Part of a small language model's weights.
Architecture: rotary positions, normalized queries and keys.
Each number is 128 + 24 x the weight over its row's rms, rounded and kept within 0 to 255. Layers, rows and columns count from 0. The size above them is the row's rms in percent of the matrix's.

# layer 3 MLP up, 256x128, rms 0.198, rows 217-225, columns 0-127
size [ 94 105  94 105  88  95 103 106 104]
[[119 125 109  90 135 111 157 125 156 144 111 129 141  98 126 175 119 141 119 157 144 133 139 198  69  94 101 152 137  83 146 113 164 128 136 152 146 111 105 129 102 148 125 142 123 137  87 128 117 147 133 137  84 149 116 129 147 141 106 145  90 120 102 135 130 137 192 129 100 138 134 131 132 160 157 150 107 107 131 125  91 146 117 129 163 136 185 110 128 142  78 158 161 161 121 121  95 102 144 129  95  94 122 150  59 149 152 113 101 127 129 117 109 137 136 138 106 130 136 134 165 135 123 132 124 135 179 116]
 [132  87 101 142 105 156 148 130 127 125 129 133 144 121 119 103 160 128 131 140 111 118 190 142  94 143 125 107 122 145 176 140 158 106 129 146 103 107 179 126  93 153 131 130 102 128 113 130 118 143 117 136 124 163 145 108 148 146 137  59 188 116 124 129 183  89 158 138  82 133 118 148 107 101 107 136 121 148  89 124 159 168 160 149 144 173 101 134 117  95 111 120 119 165 166 148 112 131 123 108 105 129 151 126 137 139 147 157 104 154  78 123 130 122 136 132 165 153  95 110 110 106 157 168 132 137 104 117]
 [114 120 116  97 135 129 107 135 183 163 115 115  91 150 183 133 128 139 123 133 122 146 125 121 115 139 149 138 160 115 118 154 135  88 142 117 159 148 152  90  99 162 104  91 141 109 110 111 111 136 134 121 142 177 105 148 150 149 200 143  85 123 145 122  96 108 117 115  96 150 117 111 145 129 146 131 127 162 128 171 187 135 129  97 156 121 162 121 124 178  92 109 157 125  96  94 114 148 131 139 167 137  98 116 118 143 196 118 114 149 126 132 125 117 121 124 170 146 147 108 130 113 147 125 102 129 100 102]
 [157 204  87 115 107 146  87 114  75 105 151 109 123 127 126  93 165 115 117 108 158 147 110  88 123 119 116 114 129 121 108 118 120 168  95 140 138 140 140 130 163 106 116 156 102 140 132 184 104 141 121 123 152 154 148 113 109 131 113 123 122 125 124 106 167 150 166 101  99  99 111 115 114 162 111 111 150 129 109 173 166 105 122 113 158 149 164 140 117 136 153 109  85 172 149 144 135 153 126 124 135 122 104 128 117 117 128 145 101  95 131 143 107 197 115 123 134 124 158  87 147 132  83 133 132 139 150 148]
 [127 173 100 143 107 152  92 149 122 165 102 132 167  84 143  84 118 124 134 124 157 121 153 130 113 125 130 110 139 133 122 146 124  81 121 178  91 135 149 187  87 148 143 148 127 117 133 101 137 168 114 147 156 131  84 107 119 136 141 112 111 120 130 132 159 110 113 169 126 118 133 127  96 137 162 125 157  88 130  96 108 116 130 137 142 130 157 137  87  78 137 125 144 153 123 147 142 113 148 156 145  95 108 143 140 122 120 106  92 149 144 112 164 128  77 153 108 110 114 169 137 144 144 185 167 144 102 161]
 [122 107 145 119 123 135 158 132 153 108  92 112 162 132 130  97 105  93 111  74 124 156 165 137 130 102 149 128 158 155 120 117 131 138 161 139 137 127 127  96 114 124 129 135 188 184 136 145 104  93 136 116 151 180 158 144 123 131 113 163 128 140 122 141 129 134 129 147  66 127 138 107 131 153 100  95 135 122 105  88  74 138 143 119 151 168 155 156 131 104 113 135 104 117 116 118 146 134 113 176 141 101 104 144 129 150 121 109 133 179 134  92 162 125 112 152  99 116 113 111 149 129 107 169 101 158  88 173]
 [125 100 129 138 109 126 165 117 163 121 106 141 160 135 124 124 124 168  97 128 146 151 135 149 124 128 158 113  67 160 179 125 152 101  66 111 115 145 135  90 183 119 114 172  91 134 106 114 137 100 143 113 147 135 146 136 102 115 147 133 119 107 134 117 129 138 141 121  98 135 131 180  95 106  96 155 147 146 112  93 157 105  81 153 133 114 123 113 158  94 179 143 113 135 124 150 160  93 115 119 181 144 152 144 106  83 116 102 111 107 141 131 150 143 115 129 125 117 105 136 165 150 131  89 114 128 155 150]
 [127 143 146 135 149 145 122 157 119 135 100 134 157  91 157 117 139 141 141 181 161  82 113 138 114 121 109 117 119  97 139 205  93  96 157 150 146 125 131 150 139 100 164 117 108 122 121 126 151 140 114 113  84 151  81 179  89 135 128 120 153 129 144  84 134 150 102 153 159 130 140  86  77 111 146 152 148 134 103 116 133 163 148 158 119 111 113 120 116 135 155 136  56 116 136 123 108 138 124 138  84 144 133 149 132 106 110 135 120 116 118 117 142 146 177  93  98 121 136 150 137 142 104 143 148  87 118 135]
 [141 140 136 138  80 114 163  79 160 103 108 116 121 143 119  96 129 119 116 116 131 154  98 104 141 150 153 143 134 147 126 182 129  82 107 177 103 132 180 130 146 157 159 116 130 124 113 133 115 175 159 125 112 146 119 100 181 163 130 120 129 113  83 109 146 151 113 130 124 128  99 127 108 143  88 139 159 125 125 104 120 136 125 142  85 144  64 117 135 101 127 144 118 127 136 121  76 125 101  96 139 161  85 151 151 134 107 171 127 147 107 139 117 146 163  88 117 109 148 143  82 122 138 132 135 130  99  98]]
# layer 3 MLP down (transposed), 256x128, rms 0.109, rows 217-224, columns 0-127
size [104 104  99 107  89  95 101  96]
[[139 108 134 138 153 168 153 156 106 143 118 111 116 166 163 137  96 135 156 131 108 113 173 134 129 151 151 116 151 109 141 159 112 103  60 113  86 110 106 148 121 140 113 142 115 118  94 117 139 126 143 158 131 130 123 117 174 135 125 126 132 121 155 108 107 118 129 159 144 150 130  64 126 139 159 143 122 104 100 148  83 135 140 112 145 104 137 100 181 123 154 106 125 116 135 136 126 109 156 103  73 149 135 145 101 131 112 102  99  98 122  77  97  98 152 140 146 152  73  93 148  90 129 162 119 117 144  92]
 [108 117 107 137 114 168 100 139 100 167 129  81 148 142 142 123 156 132 143 131 105 150 110 147  87 151 110 122 147 138 145 153 130 106 169 125 161 165 128 122 161 145 167 140 122  82 112 143 127 109 167 109  98 102 105 102 151 139 177  89 171 133 199 138 116 139 124 124  99 139 118 116  94 144 161 158 145 143 121 108 174 158  83 153 145 107 135 120 144 111 142 103 102 112 107 145 120 139 155 151 126 156 129 140 129 103 100 114 142 152  97  76 137 152 146 136 118 111 134 126 175 135 143 172 111 120 142 155]
 [126 100 170 111 126 127  76 153 154 101 120 143 133 128 151 154 124 132 105  61  87 108 128 132  75 110 133 118 121 129 115  86 106 132 132  77 127 109 118 126 125 111 111 130 124 103 133 144 173 118 129 138  91 125 134 127 118 119 121 119 128  57 118 142 112 100 194 125 135 148  88 121 139 113 163 136 143 114 129 159 127 152 137  81 133 119 129 124 148 133  83 119 157 160 133 173 130  84 156  81 103 163 122 121 150 102 125 113 101 147 116 164 101 132 168 138 118 126  97 148 153 155 102 127 134 154 136 142]
 [174 118 118 135 119 116 158 166 138 112 124 124 169 133 147 139 146 101 129 130 137 107 137 105 125 124 136 130 131 126 139 143 119 110 103  89  94 106 101 148 155  93 129 112 134 129 112 105 104 103  93 126 150 113 132 152  98 142 127 129 123 127 140  87 145  80 142 132  99 110 115 133 155 121 114 118  84  48 141 143 155 156 112  98 140 171 113 145 125 139 140 175 159  80  82  89 122 138 165 164  96 143 139 148 170 123 114 106 138 126 110 162 111 149 172 191 114 127  82 146 126  88 132 133 116 121 125 109]
 [106 140  88 142 165 143 108 147 121 154 116 125 129  80 125 118 169 112 126 162 116 120 133 160 145 152  75 117 157  95 140 111 152  81 167 104 127 147 107 113 159 103  89 125 106 137 142  89 115 124 120 130 158 122 113 103 151 148 151 180 127 112 137 116  92 134 118 117 133 110 126 120 124 150 135 127  89 155 149 140 113 101 100 175 161 125 136 120  72 111 143 125 114 104  81 159 145 123 138  87 113 143  96 105 164 129 156 140 149 130 123 105 139  75 149 138 100  83 120  92 144 124 137 182 136 124 145 120]
 [ 74 126 139 130 125 156 132 158 127 127  87 124 109 152 115 154 126 119 156 153 127  93 114 113 153 126 158 110 151 120 173 111 157 121 121 115 126 149  99 172 186  99  99 116  94 177  96 104 122 114 136 129 133 170 156 105 106 116 195 125 124 130 134 161 120 113 146 108 175 137 118  94 120 109 122 161 103 160 116 145 110 123 175 127  99 161 137 112 118  90 143 132 154 129 130 111  98 126 157 111 152 149 168 109 140 128 114 159 171 133 119 135 170  96 128 142 156 132 124 102 104  94 100 118 123 125 110  84]
 [143 115 122 133 160 122 102 125 105 137 176 140 119 129 145 104 140 113 120 126 107  98 112 164 148 148  85 127 139 104  99 113 114 117 150 159  86  96 134 164 112 130  98  92 137 150 137 152  73 127 119 151 138 172 118 132 162 139 117  59 142  89 132 149 112 124 126 131 218 120 132 115 118 134 139 119 129 117 125 169 162 110 168 141 133 147 121 105 116 153 103 113 158 140 164 127 110 165 160 115 136 108 150 135 139 155 142 179 114  95 113 164 103 141  96 112 125 134 161 170  98 106 137 134 145 138 119 128]
 [111 114 106 138 134  97 144 158 132  95 135 135 107 168 120 161 132 109  92 128 165 104 139 120 144 159 116 150 147 158 151 163 137 138 141 177  88 105 104 132 124 146 159 124 126 101  87 135 128 127 169 134 159 159 139 140 132 114 135 120 107 162 127 163  88 119 161 117 107 127 121 114 169 151  82  93 140  62 144 128 138  73 133 183 127 150  96 122 138 152 125 124 109 139 173 152 115 136 106 138 169 127 134 139 163 107 135 139 110 101 157  92 104  98  97 126 105 137 141  65 141 130 123 150 128 115 129 107]]
# layer 3 MLP gate, 256x128, rms 0.204, rows 218-225, columns 0-127
size [ 98  95 104  95  97  97 108  97]
[[ 98 102 155 101 110 156 132 102 132  98 101  78 166  87 140 154 115 113 146 101 134 132 130 128 105  91 133 143  82 120 135 123 152 168 139 150 108 120  91 124 142 208 128 111 132  76 111 162 150 123  89 128 123 130 146 102 157 152 175 117 113 136 104 152 129 154 133 104  95 105 142 104 131 109 148 104 103 128 136 157 150 127 103 108 178 132 140 113 152 144 114 113 143 154 130 168 132 131 118 145 117 141 101 101  85  99 107 138 165 121 110 108 165 117 170 122 105 145 123 119 120 115 139 130  96 170 153 155]
 [132 152 143 105 125 133  93 133 132 160 148 144 110 114 192  72 127 111 123  51 157 110  88 111 104 134 149 144 120  82 114 136 103  88 116  96 130 148 119 110 141 142 111  78 124 167 119 146 152  99 128 139 134  99 133 122 136 159 128 160 130  88 125  72 102 102 122 133 162  99 107 110 149 115 108 135 168  98 109  88 119 131 147 124 117 133 136 124  92 144 159 111 149 119 107 134 110 114  99 156 101 163 126 131 122 123 170 161  91 139  97 103 124 136 122  88 125 134 156 139 140 122 104 119 147 126 173 133]
 [137 150 135 156 177 123 150 125 120 155 128 164 113 131  70 137  77 176 133 133 152 137 141 164 144 114 125 140 157 126 111 104 149 159 116 110 125 153 149 167  96 147  88 108 110 174 153 137 119 133 122 112  99 116 147 122 123 121 142 115  89 114 142  97  81 122  77 144 141 173 122 115 116 128 153  93 170 141 104 103 130  84 149 165 115  94 141  98 148 147 132  86 122 138 121 181 128  99 146 107 110 105 147 102 106 150 100 108 114 128 140 143 117 139 133 133 112 162 166 153 174 129 150 148 112 101 132 129]
 [139 105 161 133 127 109 125 112 143  94 113 161 120 182 122 151 111 128 140 108 115 116 127 131 112 114 128 169 133 115 118 132  82 130 115  89 122 130  88 152 131 119 120 159 119 123  41 159 151 137 146 117 115 104 126 165 153 147 129 105 120 166 134 147 120 120 173 153 108 123  99  99 168 127 138 123 111  73 153 133 145 130 125 140 136 134 168  77 169 127 105 112 168 150 137 110 129 119  98 145 124 152 155 107  83 155 157  98 151 101 145 123 114 121  98 114 105  88 137 101 104 133 186 107 128 108 109 110]
 [109 106 158 121 152 105  73 121 119  99  94 153 133 128 138 151 134 130 141 136 135 114 103 141 155 125 122 133 168 123 150  98 172 134 144 116 162 150 126 118 122  64 151 112 124 173 148 147  96  86 140  73 131 126 157 116 133 134 100 193 167  94  96 121 116 124  90 161 147 132 142 122 118 124 136 139 149 121 155 113 147 154 153 121 165 137 113 164 130 137 136 169 134 118 118 117  91 108 127 121 110 112 145 123 131 125  78 121 172 140 126  81 169  99 130  99 118 131 108  99 156  85 130 142 150 102  94 142]
 [154 130 140  93 156 148 147 116 165 138 132  91 131 177  74 137 141 137 141 101 105 115 132 120 111 124 183 134 128 118 128  95 152 125 106 130  95  90 136 136 167 101 105 108 116 139 161 128  66 109 115 110 110 119 110  96 136 100  94  92 118 102 144 104 167 145 107 163  95 103 163  84 128 139 140 117 140 147 136 157 139  96 153 137 138 117 116 143  59 102 142 134 103 122  76 108 131 113 116 106 121 137 126 122 165 129 115 158  78 117  82 157 142 114 119 137 156 153 150 127 120 153 109 134 125 111 154 131]
 [109 137 137 166 106 137 104 105 131 161  92 124 142 127 115 129 188 152 123  96 140 121 131 128 108 110 109 117 150  97  95 129  76 140 117 144 139 127  83 182 112  50 106 143 153 107 114 155 126 114 120 124 124 143 134 144 143 145 105 143 132 151 109 147 125 159 125 171  99 157 121 110 128 135  99 139 105 111 131 139 125 154 181 167 128  86 138 189 168 130 161 107 114 111  97 153 131 132 113 137 145 167 143 105 107 148 119  85 149 132 154 148 137  95 102 115  97 123 131 124 120  97 140  93 110 100  96 137]
 [175 123 142 120 107 126 129  94 130 135 143 146  62 151 135 113 107 135 139 114 162 177 119 123 165 120 173 125 118 122 125 146 124 110 123 132 110 176 136 129 109 145 146 142 140 130  83  86 140 135 146 178 117  70 167 100 161 103  90 136 146 101 137 132 139 148 114 114 134 140 113 103 116 140 107 119  96 123 168  95 100 107 121  41 136 155 141 125 114 133 101 113 144 123 128 110  95 154 123 131  87 154 103 147 147 149 143  77 105 131  86 114 111 111 111 115 115 124 112 142 111 128 169 157 141 117 132 136]]